Each number is 128 + 24 x the weight over the matrix's rms, rounded and kept within 0 to 255. Layers, rows and columns count from 0.

# layer 7 MLP down, 64x256, rms 0.0924, rows 0-48, columns 192-255
[[128 160 150  71  91 128  94 144 119 119 116 116 175  85 137 113 135 124  94 128 168 166 139 136 101 121 114 138 149 167  94 151 132 122 138 108 148 141 109 133 124 144 114 105 187  86 166 152 117 131  69 128 151 115 124 115 143 138 105  92 107 102 131 103]
 [119 189 113 149  92 127  94 141 148 134 126 133 143 152 106 126  99 131 114 150 163 143 171 142 161 136 131 124 152 144  71 122 111 128 189 147 171 108  91 114 147 119 111 110 165 122 115 138 101 127 132 126 121 115 115 144 174 170 135 140 141  96 145  59]
 [101 166 136 104 141 165 106 150 140 146 157 155 110 132 107 102 105 148 137 145 142  86 134 120 151 133 133 123 126 101 122 111  98 132 140 139 135 140 150 116 128 156 113 129 104 122  83 153 154 145 103 117 156 109 175 180 127 110 113 153 139 150  77 168]
 [120 141 105 139 182  96 115 134 112 109 152 125  86 114 120 106 145 137 159  80 126 106 120 163 114 133 107 124 155 117 132 129  98 170 137 118 158 128 134 122 101 116 134 169  61 123 134 101 187 135 135 107 144  86  81  91 109 170 158 133 120 138 129 135]
 [114 147 102 155 146  96 150 115 122 131 152 106 141 127 136 138 131 107 130 159  84 114 129 106 156 107 132 115  80 139 113 123 135 124 126  84  75 147 151 115 133  60 156 174 160 147 144 130 140 132  93 130 103 162  93  84 114 116 123 135 171 120 159 138]
 [113 113 115 118 118 100 138 128 133 126 142  89 164 155  87 113 133 108 116 170 147 141 106 126 109 134 115 147 137 157 121 131 178 161 149 139  89  85 134 118 121 147  94 145 141 123 116 145 153 131 136 145 103 139 146 125 153 105 159 133  97 151 112 129]
 [161 130 141 147 138 171 128 134 122 117 125 119 168 152 171 128 119 141 116 177 136 106 107 121  84 149 104 134 113 126 122 146 151 128  93 161  83 136  64 128 118 153 133 143  91 140 178 129 122 111 144 121 138 137 101 141  74 132 104  91 148 132 115 118]
 [127  84 131 155 151 138 107 139 123  96 184 137 156  77 132 124 129  91 139 114 117 116 118 125 125 133 135 171 140 113 180 139 166 155 117 111 127 115 124 121 118 111 133 114 117 157  85  90 128 143  81 145 155  93 175 110 118  99  94 158 111  92 113 140]
 [ 97 107 121 134 165 118 148 125  92 137 103 103 100 142 115 124 110  98 106 158 148 153 135 123 133 131 141 157 141 141 168 132 120 115 125 118 159 116 126 126 107 154  96 140 152 145 120 134 156 119 125 152 175  81  93 118 161 123 145 149 128 134 108 176]
 [145  64 164 127 145 102 133 130 116 113 135  84  70 162 109 126 140 128 116 134 122 155 148 111 117 127 134 135 127 141 130 110 122 102 151 165 165 101  95 117 124 133 130 135 109  86 109 140 101 118 130 165  85  94 158 174 148 142  84  85 134 102 112 149]
 [122  98 143 123 137 140 140 124 136 131 149  93 131  73  93 108 139 134 127 131 135 123 119 128 119 132 114 140 163  88  88 118 109  98 126 109 128 146 150 167 103  98 113 113 119 144 128 113  67 135 161  95 123 134 131 134 114 184 126 108 121 141 167 114]
 [125 117 130 109 120 175 122 133 150 123  88 121 128 164 158 113 132 136  73 114 111  86 108 132 154 133 109 165 120 106 150 133 149 136 132 162  79 140 157 135 135  92 130 122 154 101 126  79 116 155 170 114 133 122 144 103 135 122 151 102 149 111 103 128]
 [138 195 109  75 103 106 168 142 111 122 145 118 150 122 109 133 128 110 115  88 143 118 180  73 130 128 139 149 161  53 169 102 132 133 149 145 131 160 111 116 149 132 129 148  80 132  74 174 103 108 122 148 151 153 176 156 187 130 138 144 147 102 111 100]
 [162 143 142 104 159 133 127 118 139 113 158 137 102 123 118 127 161 131 125 146 102 141 115 129 117 132 136 130 130 166 156 114 150 106 131 182 131 170 139 112 144 162 101 140 136 100 117  75 112 118 142 111 118 126 147 113 149 121 200 132 115 116 150 110]
 [110 126 113 154 112 148 135 129 137 171 117 121  98 145 108 143 145 167 142  98 140 128 139 116 113 142 114 120 186 128 141  86 129 125  86 118 184 152 104 139 121 126 148 164 141 160 138  85 149 131 143 122 174 141 149 123  85 146 158 129 129 106 106 142]
 [129  80 154 128 128 129 111 143 111 119 128 147 110 146 146 131 174 129 116 144 111 108  88 123 112 108 122 121 113 112  99 101 143 113 135  97 141 123 149 164 141 127 108 113 131 128  88  99 135 120 154 112 140 161 146 109 152 135 157 168 148  91 184 128]
 [138 156  99 111 108 118 104 129  98 120 133 111 129 112 137 136 127 123 120 110 102 140 106 130 159 137 164 126 103 157  87 134  95 137 124 170 123  98 154 160  89 145 137 135 119 118 127 143 145 137 104 131 151 146 120 136 122 130 134 148 118  99 105 137]
 [128 135 124 108 156 156 102 107 138 108 146 164 129 168 128 153 139 112 138 135 122 161 154 163  99 135 102 138 130 125 143 129 142 118 134  96 174 165 130 130 141  95 202 125 113 162 136 126  82 162 113 145 114  97 109  98 137  86 161 136 105 118 131 107]
 [125 129 161 119 103 128 119 110 122 129 117 130 162 114 128 134 140 136 143 190 115 130 157 132 152 116 121 117 140 140 142 128 120 101 128 150  51 105  98 129 120 131 110 126 146 129 168 109 106 125 152 112 171 146 158 129 183  79  87  95 132 169 157 113]
 [119  99 133 139 151 128 101 110 116 116 171 147 109  93 111 114 162 134 122 154 164  96 106 167 124 133 135  90 145 157 145 116 126 130  91 146 128 163 122 137 103 128 202 137 142 189 117 132 171 145 151 128 179 178 134 146 122 127  67 102 172 116 119 107]
 [151 121 168 157 168 137 158 118 123 106 119 146 139 131 111 142 156 153  99  96  93 164 145 102 141 123 150 120 141 119 175 136 155 121  64 129 102 127 100 121 122 141 125 101 125 142 113 112 195  89 156 131  96 166 161 120 118 119 117 121 131 127 174 108]
 [138 152 100 116 105 119 157 107 152 111 132 141 117 180 102 123 124 156 165 134 111 104 128 176 142 126 110 146 111 115 128 135 133 108 131  97  97 140 146 166 136 128 129 132 142  91 103  91  96 163  87 104 143  90 118 160 122 126 176  97 104 161 102 121]
 [100  94 149 130 132 134 123 141 134 133 139 154  77 120 125 150 185 109 140 137 145 100 119 111 159 145 144 155 108 157 122 122 129 133 160 157 124  97 146 107  85  89  84 115 121 106 112 137 103 130 131 130 161  79  99  93 159  85 132 172 119 129 138 138]
 [117  95 158 133 151 118 135 118 161  79 115 165 133 125  66 113  79  71 156 114 115 145 158 139 124 151 158 152 114 129 138 156 116  93 129 151 106 118 125 135 171 147 161 119 133 130 108 147 166  74 117 128 128 126 162 119  78 128 172 131 160 101 148 136]
 [160  88 150 133 159 102 122 142 114 119 115 135 114 152 147 113 127 134 125 193 125 108 130  89  78 121 123 112 132 124  74 100 106 123 159 116 139 121 102 118 148 148  96 140 121 143 116 117 164 135 104 142 106  83 131 127 142 161 133 120 118 102  91 122]
 [147 116 137 155 140 133 155 112 142  75 123 138 108 110 124 142 129 147  86 124  89 143 116 123 126 135 133 115 115 123 121 121 140 100 113 132 113 115 160 128 112 162 110 147 131 143 187 105  71 122 146 116 111 111 108 112 112  93 147 134 160 108 111 150]
 [122  96  96 127  96 121 143 118 137 154 138 154 147 102 133 136  84 147 143 114 169 133 122 120 142 117 108 121 140 116 183 105 146 128 127  94  97 106 133 115 133 101 148 147 109 156 117  78  86 101 130 143 105 118 151 181  92 132 162 127 144  72 121 126]
 [121 125 110 115 133 174 121 138 137 105 131 130 140 162 139 156 140 100 177 124 138 127 110 102 173 126  80  95 127 125  93  97 113 146 119 151 136  86 100 122 135  88 121 146 113 154 106 110 106 149 118 120 141 153 111 102 126 109 130 136  97 129 137 125]
 [133 143 134 137  78 139 133 138 126 139 118 125 103 140 134 120  90 130 112 118 112 153 143 131 117 119 124  80 145 123 140 112 129 163 100 112 104 178 164 113 110  85 138 119 101 115 129  92 163 104 108 111 146 121 139 125  73 145 158 142  76 131 145  97]
 [136 123 148 107 171 135 164 126  83  89 158 145 110  89 139 106 137 145 147 105 157 104 114  88 107 113 100 140 141 149 170 122 129 104 120 155 107 123 139  91 132 168 112 163  94 156 149  91  88 140  78 120 107 141 134 102 130 136 151  91 125 161 105 128]
 [113 107 136 161 117 184 160 122 111 111 110 139 111 131 166 135 173  96 137 105 112 132 126 124 131 175 123 160 126 106 124 139 127 106  66 136 180 116 138 127  98 112 164 143 129 131 105 103 143 162 132 129 112 140 123 105 134 139 107 124 120 152 150 126]
 [135 165 152 146  80 123 161 128 144 110 120 147  97 111 120 137  95  87 142 150 140 146 102  95 135 120 114  73 113 116 120 158 105 150 157 121 158 155 110  93 156 119 106  95 136  99 162  85 112 109 127 118 132 145 112 190 114 130 165 122 120 104 111  85]
 [147 137 131 120 131 109 133 101 138 129 182 133 147  97 136 132  84 177  79 149 112 125 125 109 121 146 127  95 153  96 142 135 118 121 115 127  90  99  87 126 139  89  91 138 122 147 178 124 169 106 138 122 129 151 133 126 102 115 133 141 160  71 138 142]
 [113  89  75 122 119 108 185 153 150 139 126 130 117 185 128 137 119  92  83 117 120 173 130 125 156 112 113 136 141  96 105 160 119 126 178 164 158 144 107 108 160 172 150  83 149  84 139 160 107 124 159 145 103 181 117 118 122  94 120 103 104 144 139 184]
 [125 135 119 151  68 125 135 140 111 141 109  73 125 124 103 130 165 147 151 112 124 150 127 197 153 118 101  63  97 156 126 132 104 146 130 121  94 118 105 150 127 146 157 134 139 113 114 130 108 166 116 156 120 104  90 108  96 114 105 146 133 181  76 157]
 [150 136 121 168  97  88 113 140 132 167 134 132 139 138 182 132 125 143 117 124 144  73 133 124  93 145 146 154 112 134 135 126 120 158 130  93 120 146 129 128 135  80 154 123 143 138  99 106 139 125 132 135 119 156 141 150 160 109 160 114 100 170 142 121]
 [122 165 123 102 127  76  88 118 138 103 174  99  95  94  81 126 125 138 154 124 153 146 161 148 156 145 132  88 113 163  85 150 126 129 128 137 101 162 146 110 116 133 135  84 124 142 193 130  72 120  95 124 118 136 116  65 164 103 153  96 121 103 129  91]
 [132 108 143 123 141 113 110 102 125 183 153 148 118  77 193 117 132 117 166 119 135  89  74 133 135 139 135 157 111 110 154 136 148 108 157 132  93 151 125 145 115 141  99 123 176 101 124 189  88  90 185 126 127 111 128 114 139 160 124 126 102 160 114 102]
 [125 184 128 142 140 107 143 158 110 158 139  90 137 136 154 143 170 129 108 138 110 158 153 114 114 104 130  88 145 174 114 131 117  97 110 119 163 151 108 121 166 134 171 144 122 127 145 158 127 101  99 133  92 175 107 175  94 134 135 165 165 155 139 100]
 [128  79 156 169 165 198 153 152 156 129  86 118 163  96 113 123 109 111 150 115 120 146 117 129 138  91 109 162 137 127 178 152 116 156 142 124 142 119 146 123 128 127  97 141 105 139 140 113 129 133 118 154 126 108 145 176 132 139 109 161 143 132  90 119]
 [125 167 134 148 144 106 149  88  91 145 165 101 145 120 133 118 128 116  79 156 122 110 116  99 131 114 128 164 108 127 106 118 136  53 128 147 116 125 173  91 103 139  97 108 103  86 163 151 140 112 132 150 127  95 116 161  93 129 120  85 140 176 168 120]
 [112 143 139 114 122 102 104 141 145 165 121 118 131 107 122 154 108 180 166 138 137  80 158 173 130 112 152  79 138 142 123 154 141 114 122 145 168 125  99 107  90 158 151 102 129 162 128  77 181 132 129 139 119 127 149 153 149 136 102 147 117 154 135 157]
 [128 138 164 111 114 131 105 123 138 129  62 147 128 124  86 121  78 148 137 165 154 162 104 112 122 136 163 120 119 152 162 118 156 121 126 132 139 175 160 161 145 133 118  95 153 144  77 175 145 162 118 107 125  99 107 114 132 127 119 127 130 103 142 137]
 [134  98  98 150 137 142 109 119 113 123  87 148 193 134  80 142 139 180 148  74 143 163 133 136 117 151 140 105 134  70  91 103 127 127 102  98 101 130 119 156 168 102 154 106 101 110 122 198 182 124 124 141 116 112 136 183 130 161 104 140 103 138  84 148]
 [115 197 115  92 108 142 162 140 150 162 118 155 149  84 153 128  92 151 154 111  95  73 115 141 106 145 145 154 137 123 151 149 105 164 173 146  92 120  77 158 133 162 119  92 116 188 142 128 125 140 164 102 115 139 158 129 141 104 155 103 119 127 128 109]
 [141 139 125 133 110 124 147 135 128 137 107 112 114 123 134 119 133  80 141 124  94  79 108 146 119 124 154 120 128 126 123 142 131 152 161 102  85 116 108 123  94 127 143 133 117 191 105 164 118 142 140 128 107 159 128 100 130 122 119 139 140 106 110  94]
 [116 123  61 112 103 123 115 156 126 139 133 145 147 110 153 125 134 105 111 148 121 108 149 133 129 143 146 127 142 105  87 130 148 114  97 118 129 110 162 129 128  95 138 161 176 121 162 106 136 122 105 146 137 162 132 128 117 146 117 112 134 118 166 118]
 [113 129 115 130 105 119 156 141 128 136 163 133 105 160 165 140  70 142 148 146 116 160 115 140 150 113 145 104 149 148 121 150 125 177 147 102 179 165 140 131  77 120  90 167  81 101 109 146 158 142 146 119 134 128 117 149 160 133 114 128 127 139 151 126]
 [143 156  98 130 177 104 151 131 130 121  78 107 124 163 107 120 178 117 166  89 116 103 139 101 106 137 127 120  96 109 102 125 103 174 122 108 111 156 133 129 159 123  84 138 124 138 110 108 102 131 154 110 145  83 133 116 140 114 138 136 134 146 118 103]]